python train.py --hidden_size=128 --rope_fraction=1.0 --attn_scale=0.177 --init="normal" --beta2=0.99 --max_steps=8568
Each number is 200 + 40 x the weight over its row's rms, rounded and kept within 0 to 999. Layers, rows and columns count from 0. The size before them is the row's rms in percent of the matrix's.

# layer 6 attention value, 32x128, rms 0.0889, rows 4-14, columns 0-127
110,103,181,218,218,214,214,159,252,258,198,81,221,126,221,170,156,203,186,168,192,222,269,155,168,195,225,209,144,179,264,253,196,153,253,182,199,229,246,137,176,206,150,200,217,199,218,220,191,189,158,255,112,214,136,185,240,244,191,187,161,211,174,170,187,198,284,222,202,199,141,220,210,248,193,177,188,187,150,242,227,196,166,192,196,260,158,235,230,237,183,277,213,287,267,243,289,210,196,216,181,256,217,191,229,178,173,213,263,224,177,161,216,180,163,249,233,186,167,171,266,199,240,85,229,182,165,185,176
096,126,194,299,152,158,216,124,165,169,167,154,233,206,248,186,263,188,190,224,162,193,132,204,159,207,243,221,215,217,167,239,243,229,188,232,220,159,291,204,174,204,170,234,189,160,242,187,165,142,169,239,153,187,209,159,271,167,230,180,160,259,237,220,154,140,162,134,180,198,175,154,287,245,243,244,199,218,184,158,175,198,205,274,269,156,254,176,194,206,189,226,164,149,143,155,210,254,184,193,238,130,213,205,202,247,303,175,243,201,147,176,268,210,162,236,148,232,228,264,239,200,184,160,216,212,199,230,217
099,184,216,199,223,245,280,243,181,180,147,143,188,219,116,191,174,183,241,147,216,217,233,153,243,172,184,210,248,188,220,258,267,164,177,136,152,229,216,163,207,249,230,147,261,227,110,191,123,210,150,136,239,209,133,285,174,164,162,130,234,217,191,239,252,210,192,230,190,218,201,203,172,160,163,189,204,217,171,181,234,243,233,211,239,180,197,241,155,238,230,232,173,195,150,257,243,191,190,258,220,233,191,203,149,198,129,201,166,227,279,180,172,240,165,235,234,185,195,228,241,136,238,248,268,200,268,108,150
100,241,168,197,177,200,183,161,213,281,208,251,244,135,225,131,198,218,149,130,103,190,249,178,172,183,231,249,155,224,216,137,207,197,247,257,172,214,223,159,174,210,238,242,244,154,188,202,188,271,179,196,210,158,187,208,208,199,189,176,170,218,277,127,154,190,241,229,233,219,159,286,272,241,193,218,259,193,138,173,182,162,219,140,210,154,172,157,285,173,178,224,237,163,219,193,171,206,224,151,254,179,222,206,198,238,199,157,180,163,155,127,235,200,292,225,142,187,204,220,188,155,142,168,188,207,206,293,281
098,103,211,266,164,179,174,235,208,298,206,204,152,297,234,178,190,220,136,147,174,222,196,167,201,193,185,167,149,203,246,211,190,171,246,161,192,256,218,150,166,286,194,117,219,237,226,197,180,198,215,179,140,201,148,218,201,181,209,205,222,162,194,151,219,195,252,192,239,236,231,168,162,165,151,196,80,228,239,212,180,180,169,173,206,208,196,251,163,236,248,249,192,108,233,166,213,147,162,176,245,278,206,142,205,144,198,197,199,216,184,115,241,231,201,252,189,245,252,280,131,237,185,190,250,190,209,197,167
093,176,279,157,217,171,189,305,145,250,237,182,156,140,217,127,114,152,260,223,232,202,239,228,238,222,222,158,304,141,219,247,221,214,214,126,227,184,117,220,217,214,223,204,167,147,194,198,269,137,177,283,298,260,246,181,157,172,213,229,177,221,256,248,197,192,170,236,219,206,242,194,157,174,172,233,208,248,196,159,243,203,221,247,203,219,188,250,217,236,140,165,195,217,229,228,200,185,193,196,213,162,167,173,155,239,160,202,213,237,176,209,192,178,121,190,168,181,163,208,184,174,239,130,138,210,204,243,254
104,130,267,206,217,156,211,231,163,165,193,171,154,233,163,271,193,238,212,207,273,220,137,153,246,186,175,243,194,182,159,279,189,193,243,177,189,257,217,206,169,207,132,157,168,200,279,217,151,188,238,256,180,141,112,240,179,197,152,196,286,141,223,230,186,184,192,230,229,237,243,167,151,247,163,173,162,237,214,189,237,216,170,168,236,152,239,241,68,200,265,225,143,236,205,189,230,191,165,222,209,251,193,172,182,254,257,196,202,202,217,177,225,190,248,163,254,228,146,207,152,294,239,181,165,175,167,207,235
093,256,238,204,188,176,170,213,213,240,169,221,184,199,194,134,218,165,230,233,236,210,169,216,180,181,231,190,215,180,327,205,229,212,171,171,162,197,166,141,201,175,225,311,224,184,216,213,170,130,225,195,103,133,196,164,204,191,231,185,274,211,243,115,216,143,234,235,251,226,317,242,255,253,237,247,178,192,226,199,257,197,175,198,232,180,209,155,182,163,195,221,219,185,201,221,132,242,246,198,273,208,163,136,179,171,208,246,183,207,232,112,259,222,259,217,282,183,241,257,260,207,222,220,186,160,215,209,188
094,183,182,172,191,186,226,181,189,159,207,264,162,194,271,205,184,176,285,194,172,195,189,82,169,238,203,220,221,171,287,141,204,244,163,217,212,188,157,249,218,123,190,192,228,153,180,121,189,199,180,128,243,217,196,207,304,198,214,234,224,153,241,169,155,219,184,209,173,166,179,211,182,184,293,152,265,264,262,234,251,198,195,196,243,195,206,129,114,189,196,173,175,243,146,230,234,212,140,170,172,162,196,239,154,205,174,175,261,214,250,98,197,155,196,178,239,187,228,242,201,210,191,113,197,215,202,145,213
110,183,204,237,167,178,224,288,260,236,198,245,192,226,213,235,227,200,168,137,209,219,178,161,194,203,161,205,222,190,273,83,201,159,196,149,195,276,214,128,184,223,270,220,225,196,146,207,87,228,188,176,197,216,135,183,176,255,173,211,277,209,191,104,229,228,215,219,241,212,190,266,244,229,140,117,152,208,215,228,181,233,133,100,173,249,154,254,189,270,242,206,204,202,197,195,236,200,183,134,178,249,178,170,170,271,204,174,267,176,254,228,173,204,220,207,214,237,189,263,176,178,226,203,202,194,199,176,216
091,222,181,201,161,247,163,246,182,207,163,320,212,229,222,101,215,240,250,236,159,180,192,252,191,186,191,136,187,189,160,151,169,197,136,214,236,173,254,167,230,231,269,297,152,213,273,210,245,139,152,196,143,273,106,215,238,270,212,196,193,209,194,237,206,181,213,218,186,152,220,194,248,240,208,146,219,148,222,176,153,220,241,160,171,187,240,190,214,206,233,273,199,196,114,242,164,204,178,175,216,160,237,249,204,141,213,274,211,105,227,222,195,197,180,185,218,172,228,157,237,141,160,194,239,204,174,230,207
# layer 6 attention output (transposed), 128x128, rms 0.0975, rows 4-14,36-46,68-78,100-110, columns 0-127
089,248,180,210,166,131,167,232,182,233,167,157,170,156,218,224,267,308,201,260,190,131,129,187,235,236,168,170,146,178,106,165,210,185,224,231,127,180,199,185,170,155,229,215,224,193,193,156,256,138,235,179,144,144,212,243,190,168,278,227,178,224,205,251,176,215,255,221,187,263,232,213,204,173,197,168,183,228,185,151,282,188,130,214,218,166,226,221,267,154,246,187,212,183,215,194,221,231,264,240,214,257,215,122,232,239,243,222,167,229,224,217,198,146,173,246,203,179,194,205,255,187,83,192,247,163,184,158,251
106,180,176,174,203,210,294,257,254,204,214,238,157,170,158,186,180,197,169,197,203,221,185,240,217,206,198,203,210,160,229,135,125,173,168,207,112,289,154,169,210,238,181,192,246,174,220,215,207,261,173,184,191,180,185,159,219,218,254,185,175,192,222,171,196,142,260,226,216,209,139,173,217,151,300,126,177,286,249,224,201,174,258,156,200,230,211,203,181,237,255,174,245,183,184,244,209,157,155,165,281,137,175,204,197,114,174,199,158,171,257,201,210,259,196,230,295,152,163,179,181,225,191,263,255,137,115,213,230
108,203,201,182,170,185,199,203,190,249,127,145,263,191,236,245,190,163,190,243,178,48,180,201,230,265,183,242,192,194,165,197,221,197,195,263,229,189,176,199,220,129,199,180,166,284,194,186,207,260,264,208,209,177,268,222,204,220,202,136,214,170,179,298,201,213,210,236,261,243,186,227,222,246,182,248,197,217,252,159,169,193,191,217,201,133,202,141,195,200,178,207,150,234,214,190,139,214,199,187,152,256,208,163,220,303,180,155,192,210,218,228,177,173,194,163,122,192,206,166,230,159,156,116,207,342,223,183,205
110,184,218,217,227,208,294,194,187,179,296,212,143,224,192,124,184,214,199,237,212,321,177,211,216,174,269,153,182,162,269,167,198,213,164,180,181,242,162,201,202,233,192,228,196,199,243,194,186,214,180,251,233,191,222,132,212,153,199,198,182,199,219,113,186,193,237,204,151,217,165,104,159,202,195,94,221,205,219,254,179,239,197,195,181,244,248,224,178,210,266,123,243,199,147,246,213,143,173,160,226,157,256,203,126,142,243,252,134,239,215,183,196,232,213,223,247,210,138,249,211,226,158,259,177,151,148,222,153
119,202,178,231,172,216,168,144,220,238,120,154,275,198,266,205,222,237,254,159,189,224,134,183,216,250,114,271,228,187,137,250,262,237,188,185,213,137,248,166,209,209,234,262,158,240,162,173,239,153,202,185,164,170,234,264,223,200,201,229,168,192,183,204,186,232,165,203,177,270,192,273,204,178,163,221,242,192,222,211,137,236,176,217,147,106,212,192,234,183,170,209,186,231,190,233,163,254,184,180,112,235,237,187,176,278,240,174,215,210,195,211,254,142,202,166,158,134,222,136,224,203,157,121,162,243,274,184,265
092,197,193,186,204,219,177,153,170,212,146,226,212,137,158,164,182,149,230,217,219,157,233,176,222,230,238,218,121,222,167,153,150,250,227,189,190,202,228,248,183,184,211,221,198,207,248,296,197,139,221,183,229,231,195,244,216,168,264,161,150,133,180,251,193,226,109,153,274,128,167,227,219,168,262,325,216,176,145,205,261,161,218,230,173,154,151,172,214,174,157,234,193,274,196,188,187,201,200,274,178,229,218,158,308,218,176,231,230,187,249,253,245,233,200,172,167,237,226,262,161,130,175,260,210,212,204,198,181
120,211,185,195,209,230,49,198,206,258,100,182,236,234,239,249,238,211,251,168,200,178,252,224,182,164,150,269,239,190,140,206,207,254,191,211,182,140,267,222,203,226,218,183,246,277,99,194,205,167,242,185,226,235,218,198,213,193,197,202,209,194,171,215,218,177,181,125,228,207,232,219,265,188,224,270,250,165,179,192,159,133,229,230,136,137,175,217,186,191,92,263,181,171,229,218,167,207,216,226,132,206,189,167,206,242,187,148,233,158,203,238,226,146,223,250,206,171,233,161,157,202,189,175,207,278,221,160,254
087,278,191,217,232,203,192,183,242,225,216,210,180,135,286,249,182,178,280,255,199,160,185,205,226,215,93,243,138,142,217,183,177,226,171,195,267,190,108,215,273,255,226,175,168,161,212,176,195,156,231,165,186,213,246,247,231,182,265,107,192,204,236,174,177,157,205,204,183,222,144,189,199,146,193,200,272,228,219,178,204,252,202,197,108,210,223,188,244,173,147,223,169,281,170,254,280,204,158,191,163,169,264,173,187,227,239,224,224,191,165,230,173,229,189,203,211,168,184,138,189,152,169,176,224,187,244,146,298
101,168,183,241,211,173,245,203,222,107,207,265,138,199,173,181,162,206,182,192,185,145,201,254,222,335,212,191,184,222,240,149,169,190,192,182,155,246,197,184,167,233,163,111,171,243,214,176,204,221,120,288,198,188,183,174,207,291,210,175,182,233,225,319,232,159,168,239,300,199,147,177,242,175,190,186,183,171,193,153,251,195,159,171,220,197,182,217,199,216,272,198,211,213,223,202,206,229,239,244,232,136,131,203,146,168,169,208,163,232,181,153,147,217,151,130,190,215,213,216,241,246,197,264,244,190,152,233,166
106,181,180,192,136,216,158,174,145,223,126,185,215,162,245,227,185,212,217,172,203,283,172,175,151,220,190,246,170,208,238,209,184,189,210,173,204,102,211,161,222,180,198,170,166,262,193,165,260,233,227,224,198,264,270,229,257,214,239,253,247,207,128,179,207,178,191,229,136,214,232,223,177,138,113,211,201,153,220,202,211,253,174,272,172,127,177,153,200,138,169,229,250,240,251,197,186,255,217,145,196,250,221,146,194,259,180,221,167,271,178,237,203,153,240,116,183,197,188,166,263,199,214,126,137,269,218,233,272
099,170,198,207,254,194,204,225,279,198,250,167,188,214,175,152,190,264,150,135,266,272,205,288,227,46,241,196,167,218,274,225,226,212,159,214,184,204,141,138,213,163,204,197,185,225,202,161,200,263,209,249,200,147,230,157,174,228,205,119,271,186,259,127,182,223,221,226,210,223,235,158,197,194,125,205,213,211,287,145,208,159,185,168,240,187,173,209,157,260,200,140,230,183,191,136,191,196,181,137,277,162,220,238,220,235,230,230,201,191,229,172,170,251,218,109,228,200,201,203,190,220,193,180,185,165,198,202,173
106,202,171,197,154,187,193,226,152,217,193,206,170,185,133,173,207,364,194,248,205,164,164,215,245,201,213,194,157,179,132,187,210,236,223,240,172,178,201,182,171,214,186,215,224,187,183,154,225,157,268,186,185,189,223,189,174,160,207,243,216,200,176,207,182,234,256,180,202,238,285,240,213,199,160,190,174,192,166,149,254,167,214,194,225,193,251,254,273,146,297,261,177,205,230,176,150,170,259,237,222,209,218,166,236,249,219,210,172,158,242,252,211,143,137,253,235,184,200,208,195,172,18,195,208,160,181,148,210
100,195,172,163,168,287,133,225,220,300,87,197,213,163,225,231,238,179,196,130,247,211,217,222,215,192,149,242,237,179,165,142,192,158,160,196,182,210,247,116,243,221,216,185,265,226,177,270,197,232,215,146,151,232,270,199,211,226,259,173,202,190,177,227,212,166,169,208,234,234,205,242,260,167,231,112,193,202,280,233,200,127,262,214,246,197,232,143,226,217,213,196,181,180,192,193,173,213,164,199,194,202,188,201,197,170,185,128,199,122,221,233,221,221,220,220,228,111,173,113,146,222,160,220,281,236,210,180,247
103,207,198,182,148,122,330,197,222,183,218,236,204,173,163,208,161,169,147,300,143,149,181,219,224,216,239,199,116,191,239,217,152,165,186,237,186,245,113,222,206,198,205,244,161,162,261,177,237,215,238,207,181,218,200,189,215,174,234,180,159,194,244,216,217,237,240,263,273,214,152,200,177,237,219,197,180,303,259,138,119,162,186,211,209,228,189,154,172,222,240,201,210,234,199,194,128,175,261,136,225,231,131,146,212,196,212,222,164,273,227,212,153,241,179,216,213,279,159,206,234,175,175,148,158,199,161,232,163
096,123,180,227,306,204,149,183,138,239,219,211,185,234,239,182,188,279,247,199,233,245,182,173,223,216,220,180,220,180,210,157,219,265,162,225,205,141,232,214,181,205,173,225,191,300,192,241,192,232,239,262,174,190,214,126,228,178,212,201,227,181,133,232,243,182,188,162,121,259,214,196,149,160,141,175,208,146,229,315,196,265,192,226,146,164,212,226,208,145,198,127,168,248,169,259,218,169,200,188,151,193,291,142,183,218,219,213,142,218,149,238,187,189,214,209,184,164,136,230,205,196,128,183,195,286,197,157,215
092,207,172,229,165,239,207,160,207,250,134,164,230,216,232,223,167,262,273,219,215,193,106,205,212,251,137,231,256,171,177,231,292,234,183,217,221,135,250,181,171,198,220,264,126,156,199,171,200,200,152,259,209,190,243,236,184,202,202,224,179,186,215,185,197,197,172,233,146,309,174,252,202,184,141,237,203,148,219,212,161,248,183,254,224,141,236,199,207,169,207,177,220,237,138,220,99,235,184,184,124,233,239,184,172,246,224,180,176,223,201,208,209,158,187,131,196,174,197,83,192,257,146,178,153,220,280,213,242
094,234,229,178,182,226,250,161,159,176,212,221,205,141,153,180,194,135,167,236,189,176,248,209,202,233,249,214,100,198,162,186,120,224,216,140,210,276,181,238,153,224,214,174,181,164,273,279,178,141,195,159,214,241,219,236,236,113,250,116,175,183,188,228,143,236,196,170,235,122,172,214,227,191,259,266,194,211,152,129,274,168,187,141,206,264,185,170,162,252,198,251,180,234,180,196,207,193,185,250,205,200,203,181,268,184,201,262,265,173,279,204,238,265,158,199,193,264,250,229,211,159,198,232,209,149,218,209,175
103,225,165,204,230,180,67,256,184,328,99,162,191,227,214,230,220,136,238,190,240,191,259,245,206,155,154,250,251,180,149,179,236,210,196,236,206,139,251,235,207,271,202,206,229,272,122,163,219,237,222,190,213,195,209,185,163,172,244,202,198,194,205,212,250,170,220,149,234,223,203,214,254,234,218,311,229,145,181,207,173,180,235,228,179,171,195,178,180,197,143,178,154,98,215,203,176,148,201,245,146,203,177,180,194,224,164,142,213,167,203,198,203,185,215,234,194,214,242,145,132,227,186,218,269,247,235,169,221
099,257,212,199,232,212,168,200,140,220,183,249,157,137,280,241,186,178,287,234,228,209,183,215,207,190,111,202,149,112,215,156,222,201,159,201,309,164,140,243,195,247,183,209,159,128,221,138,141,214,244,202,184,212,261,230,230,171,267,122,207,185,201,202,196,200,217,237,191,263,140,209,170,164,205,234,218,199,188,189,221,265,204,221,188,238,273,144,256,161,192,195,184,264,199,235,272,168,172,214,164,211,278,194,213,229,186,211,222,234,174,219,140,220,164,189,194,166,178,138,152,161,177,211,216,129,259,152,273
094,156,172,244,215,172,113,213,181,188,146,224,140,193,240,155,181,195,235,201,194,270,216,247,231,230,221,251,206,236,235,159,214,227,168,174,189,177,232,115,259,210,152,142,165,240,170,277,203,178,196,243,151,203,228,223,211,259,210,165,141,207,204,335,247,285,135,162,268,183,136,166,228,182,173,273,222,137,206,179,269,209,175,251,230,178,184,172,229,188,208,188,227,192,216,143,200,267,294,260,188,161,134,178,179,205,222,145,199,186,148,182,141,248,207,166,170,202,171,192,216,234,205,209,240,157,198,193,168
119,147,172,206,219,193,173,169,127,240,165,226,193,178,212,188,142,256,199,225,181,264,186,191,137,258,230,237,175,178,275,198,198,215,194,181,179,104,190,165,197,164,160,251,130,198,195,151,252,257,243,231,188,263,240,208,244,233,256,229,248,220,200,188,250,142,219,243,117,237,211,206,138,165,118,206,147,177,187,219,214,291,191,234,189,164,212,166,165,158,214,197,226,236,204,212,174,244,256,181,230,224,241,115,226,227,170,219,124,270,161,237,179,168,208,146,192,245,167,174,261,226,198,111,114,223,233,221,199
093,194,178,232,271,217,166,201,203,193,176,203,147,137,166,135,183,268,196,113,238,274,176,219,198,119,147,174,219,222,249,219,263,202,214,261,177,160,174,186,173,158,213,217,152,224,221,110,192,303,179,227,177,194,244,127,172,257,242,88,261,158,224,200,212,197,192,253,157,257,233,200,207,184,143,235,186,208,275,154,224,212,168,160,239,171,126,172,210,205,197,98,225,182,236,180,207,206,201,201,219,171,251,207,302,240,225,184,199,237,252,215,227,226,216,131,242,177,200,187,221,199,197,179,227,184,233,189,175
121,221,190,160,223,210,199,259,154,270,167,149,155,178,203,232,242,299,240,219,218,230,173,173,236,194,215,161,173,127,163,212,169,208,249,167,173,153,224,231,214,184,239,233,249,173,196,207,229,231,259,96,142,185,220,166,162,97,294,165,183,187,178,178,187,224,226,222,188,239,235,226,214,231,190,188,163,241,205,138,235,182,190,264,248,208,146,204,233,166,250,163,191,199,169,138,165,238,238,205,202,185,270,181,236,255,270,235,192,210,195,264,202,124,135,240,202,216,156,171,159,203,109,240,222,133,151,193,260
097,247,222,218,188,254,231,233,271,275,131,195,158,213,213,171,193,139,201,158,207,267,191,188,213,202,159,222,271,159,168,150,179,155,138,163,150,251,217,189,173,189,196,216,208,170,227,194,182,297,250,207,183,217,165,232,207,188,260,184,199,208,138,249,160,234,205,218,179,241,190,250,288,143,238,177,205,224,271,149,210,188,210,187,264,186,237,234,180,172,192,205,182,177,230,199,169,145,114,231,197,212,231,220,270,169,120,139,151,140,209,225,233,234,140,256,209,126,183,154,174,167,210,241,258,132,146,193,283
107,193,209,152,190,192,208,276,243,263,148,175,197,190,195,213,206,137,196,318,161,136,171,168,266,210,184,272,154,170,160,258,167,169,242,226,238,221,201,233,265,159,209,140,210,253,243,213,222,181,264,160,159,181,237,168,228,141,209,172,180,147,156,241,205,194,220,254,298,201,129,173,237,242,201,261,195,240,234,131,193,118,144,286,195,170,227,169,165,210,217,217,152,223,226,196,178,259,262,218,171,228,151,170,262,183,222,187,165,229,159,216,164,175,177,244,118,227,190,172,188,202,188,156,188,250,186,205,222
105,192,202,227,182,212,208,140,148,241,234,230,185,297,319,244,184,311,228,233,174,199,214,209,221,204,196,163,204,175,236,175,206,242,126,153,192,159,219,229,186,172,185,253,198,176,186,187,139,211,235,211,205,175,228,180,220,203,219,170,215,181,176,247,231,173,221,201,134,262,137,197,172,207,147,133,182,146,233,245,195,229,247,237,248,184,189,237,163,95,192,135,217,250,124,178,180,149,220,163,194,227,272,181,151,255,278,155,158,180,171,203,235,214,200,184,203,206,116,236,236,255,126,167,148,257,209,178,183
097,215,140,176,172,205,270,153,253,181,149,148,240,220,194,175,171,281,270,155,165,234,151,238,189,225,164,243,270,197,230,166,220,196,222,223,170,203,193,193,183,226,193,275,123,205,262,163,268,240,161,190,210,118,190,167,151,207,227,218,147,198,222,225,186,255,229,221,154,265,175,241,227,186,244,217,166,190,267,186,164,272,178,229,166,166,196,212,176,148,233,175,234,219,139,237,142,267,160,156,173,173,250,217,150,174,266,173,131,204,223,230,199,165,212,154,207,170,171,223,175,220,176,293,147,142,138,270,230
113,209,171,190,201,216,224,173,182,194,118,187,188,82,90,145,234,168,201,208,248,270,171,195,158,147,252,208,162,194,165,145,182,155,219,228,205,289,164,222,181,189,204,235,153,187,262,235,209,162,178,187,253,237,200,217,202,195,196,167,170,163,216,209,163,210,201,160,270,163,185,197,257,157,218,297,171,233,135,187,226,178,155,197,174,190,181,203,224,231,261,182,216,203,270,246,176,208,201,272,169,194,265,223,268,195,153,246,237,224,279,268,201,195,193,194,229,204,241,218,192,127,195,291,229,125,166,224,140
088,218,129,240,246,119,203,267,249,286,142,240,171,210,156,217,253,159,221,191,164,199,261,258,187,157,204,218,257,187,209,159,216,170,181,215,214,216,163,229,131,262,160,184,197,196,169,137,218,241,165,308,239,187,215,170,187,191,201,180,261,234,239,209,255,173,243,123,243,211,169,158,249,131,273,209,225,231,152,190,105,210,185,246,178,165,199,195,181,190,207,220,228,156,223,271,200,131,199,200,199,148,212,150,206,170,161,129,145,231,247,229,186,187,236,261,211,169,237,173,169,219,240,233,210,127,139,199,197
115,241,186,239,204,176,228,236,218,229,190,223,140,153,211,178,218,130,198,241,226,174,163,219,176,187,108,182,151,126,236,176,195,96,161,210,222,194,98,230,230,241,200,173,171,138,199,165,182,207,179,251,206,192,262,228,205,224,256,164,195,241,232,227,229,189,248,192,156,223,168,181,212,142,157,256,224,283,172,173,158,254,180,196,180,235,251,179,226,189,242,158,238,212,230,262,284,133,215,215,187,181,247,228,263,195,175,136,145,185,231,237,138,217,161,247,254,218,223,125,198,139,204,242,234,108,181,196,262
107,186,156,238,196,153,183,246,237,174,184,236,165,205,154,125,193,121,175,219,232,197,192,222,175,247,219,231,171,238,158,190,196,153,201,317,187,214,205,224,234,250,182,108,137,235,245,203,228,224,224,344,204,219,139,203,175,255,191,229,160,240,192,270,252,241,187,152,272,188,188,174,207,166,161,284,234,217,174,178,210,207,159,199,155,163,237,185,204,196,184,253,245,218,224,237,250,167,186,275,228,153,125,183,224,171,150,139,113,197,166,171,136,229,166,244,200,200,228,143,199,200,223,227,237,210,220,217,177
120,151,178,174,201,148,163,176,144,165,169,302,211,177,258,216,171,278,243,174,205,224,199,205,118,237,192,279,188,167,249,183,176,213,224,197,202,111,199,237,159,255,189,202,172,217,218,147,222,215,224,239,226,209,219,173,222,223,324,201,229,202,191,236,285,158,242,251,134,236,221,190,175,199,145,165,168,182,198,199,188,246,190,218,156,192,145,161,196,129,226,225,218,257,228,188,218,243,239,131,248,262,139,107,156,211,211,257,162,284,186,186,195,190,147,162,193,224,171,176,233,191,172,150,145,257,210,228,203
107,220,232,245,211,188,181,163,223,215,240,221,161,173,186,169,183,263,207,167,199,139,179,169,186,205,176,231,227,172,292,180,229,223,142,203,133,159,132,185,168,144,173,227,124,199,202,128,186,259,177,183,178,199,224,241,166,255,221,102,267,212,244,183,216,195,249,233,121,253,199,236,216,195,95,211,175,176,243,99,193,199,232,198,221,183,143,234,223,181,213,108,219,183,186,129,245,235,209,188,208,234,246,183,285,287,224,199,228,200,184,170,214,224,189,114,224,263,262,170,240,250,186,196,198,249,214,212,189
085,203,179,150,129,227,211,243,258,238,237,233,130,173,277,188,257,218,222,251,221,148,185,195,156,195,138,190,227,130,152,113,118,160,173,202,198,167,243,195,202,164,206,231,231,126,145,188,214,267,306,199,195,170,240,246,153,143,209,211,175,217,193,234,228,221,232,163,221,230,200,202,237,144,202,155,183,141,144,197,183,153,239,221,219,169,198,204,260,187,242,168,192,251,133,111,241,252,231,234,192,238,203,161,243,213,247,242,136,263,205,190,288,167,158,205,230,163,193,184,171,238,201,231,211,202,211,271,213
091,196,222,190,299,219,187,202,200,272,179,162,167,159,152,208,208,146,207,243,189,261,198,249,213,168,214,237,196,199,226,180,221,208,132,106,91,200,226,218,199,159,214,202,199,266,177,205,214,248,280,191,191,211,185,170,246,175,224,135,204,221,166,207,206,220,207,178,197,244,167,232,233,163,109,209,253,254,286,139,249,259,112,101,232,182,250,256,163,187,191,107,158,156,239,242,221,136,135,277,182,181,250,206,214,188,213,199,206,160,232,211,188,257,163,214,151,213,206,202,204,162,229,190,219,176,199,190,226
081,177,221,178,215,165,167,270,216,165,167,228,211,183,209,149,160,123,183,196,212,153,223,149,208,302,206,221,171,177,165,185,161,193,237,244,183,231,244,199,247,232,231,210,202,200,211,195,210,255,199,289,231,156,191,149,199,209,220,247,167,182,211,186,202,143,179,220,306,289,193,219,204,196,123,161,157,168,158,195,181,140,212,240,225,171,226,202,201,210,199,176,237,232,182,185,203,200,212,252,192,218,165,225,375,205,200,150,170,252,149,166,251,80,187,205,201,262,267,181,218,224,172,189,144,141,217,207,161
081,187,152,210,221,222,187,198,186,236,165,178,92,132,233,223,201,239,196,279,184,299,180,214,250,179,221,89,238,153,230,226,271,197,212,140,169,204,206,246,195,183,149,220,198,195,149,229,183,260,212,174,155,262,216,149,266,227,200,222,212,154,181,277,206,166,211,241,208,193,137,213,186,155,193,201,189,213,239,209,196,211,171,158,245,181,178,177,90,160,198,135,201,173,222,211,195,101,212,234,183,199,304,204,179,173,270,211,168,212,229,226,150,254,185,272,186,175,132,255,237,233,227,187,230,207,208,156,222
077,215,140,188,181,224,207,254,187,215,211,155,258,217,184,197,171,243,251,110,181,210,145,175,215,170,138,208,267,232,177,240,156,168,217,112,189,236,261,170,268,197,221,186,178,239,146,162,189,227,249,196,182,165,155,206,187,179,251,201,127,238,190,226,225,317,221,148,175,283,189,173,151,220,261,182,152,176,163,208,209,226,226,228,155,178,206,182,169,219,181,208,148,184,122,190,256,222,181,159,167,212,100,256,137,235,249,127,147,226,234,206,262,231,264,247,219,149,178,226,210,257,221,247,183,181,223,221,223
075,216,249,262,190,229,200,162,134,181,213,248,217,183,207,179,256,227,232,121,197,204,199,199,216,178,263,255,139,157,186,190,172,195,187,295,218,249,103,240,160,117,180,165,223,187,237,153,238,139,217,230,211,233,235,221,204,178,154,152,192,151,225,188,183,232,168,193,217,180,197,190,224,200,243,231,174,211,137,206,206,160,174,213,221,117,154,229,198,233,249,157,174,255,255,203,210,178,291,171,201,267,210,191,298,227,178,210,186,193,201,280,194,190,255,80,241,215,252,203,148,201,155,227,185,130,163,216,130
094,202,180,259,264,155,195,201,216,277,113,181,261,231,217,312,199,187,236,105,147,273,215,203,250,175,239,202,230,212,169,179,211,255,146,105,137,186,214,167,189,230,210,188,167,236,144,173,208,204,187,246,193,238,178,180,242,165,261,163,281,215,181,183,232,189,146,143,172,211,187,194,212,130,176,186,240,191,192,167,129,218,170,225,164,162,222,221,209,156,146,271,222,167,230,276,150,225,208,154,210,179,174,154,175,283,204,152,254,239,250,247,184,212,236,274,201,179,194,203,186,212,213,163,172,167,142,207,222
089,159,192,219,241,180,230,212,155,208,204,220,195,187,248,223,272,154,222,206,208,220,214,226,196,114,172,227,156,188,228,173,220,133,190,102,146,209,171,145,243,224,214,149,220,244,211,201,207,275,196,258,180,206,259,124,258,178,251,168,179,165,186,253,221,198,189,225,149,228,166,192,185,141,111,201,186,245,186,172,225,277,132,155,179,222,229,214,190,243,207,155,212,178,275,244,253,99,221,159,231,188,197,235,184,192,191,145,217,190,233,244,185,226,204,243,201,269,160,270,210,142,215,220,211,87,120,210,251
083,155,186,172,154,153,175,177,259,174,178,192,245,276,199,163,178,168,209,186,254,202,188,191,166,259,244,290,164,209,167,139,202,193,217,280,209,176,236,229,210,223,261,144,179,239,227,135,219,165,228,302,249,188,149,196,121,201,228,175,167,201,214,178,133,162,166,265,208,203,201,230,202,216,152,220,271,128,199,171,221,218,222,209,133,142,207,237,287,151,167,249,233,204,174,263,180,168,168,226,235,249,152,197,222,276,163,199,227,172,203,183,224,172,199,137,207,207,243,158,138,122,138,246,208,203,230,257,157
071,174,126,202,135,139,197,235,229,179,198,190,181,203,224,213,160,222,264,120,234,207,263,198,220,155,214,185,148,152,207,264,185,191,224,185,239,206,172,255,154,305,206,107,218,111,229,272,192,186,177,288,173,259,236,200,264,184,216,171,243,197,221,223,177,188,208,266,147,184,265,158,188,160,225,143,195,228,147,248,140,213,224,219,144,203,136,174,186,191,188,228,209,232,166,192,173,154,172,204,252,254,188,205,134,193,284,265,203,184,216,203,195,136,191,119,201,213,137,173,199,184,190,198,251,196,258,146,199
091,227,150,210,262,203,213,240,240,151,185,180,147,126,168,168,228,99,177,216,227,192,225,220,200,262,169,247,125,194,269,204,257,190,267,200,144,243,84,232,151,244,177,211,194,248,293,175,197,210,173,195,199,185,228,174,197,203,208,182,229,128,235,155,201,135,241,221,156,158,214,214,209,183,227,246,179,260,275,197,197,184,191,148,202,254,209,184,196,167,201,127,180,172,266,183,230,144,124,241,241,150,236,226,175,162,236,286,223,173,209,178,140,235,176,169,206,263,137,212,186,245,221,231,250,207,177,192,194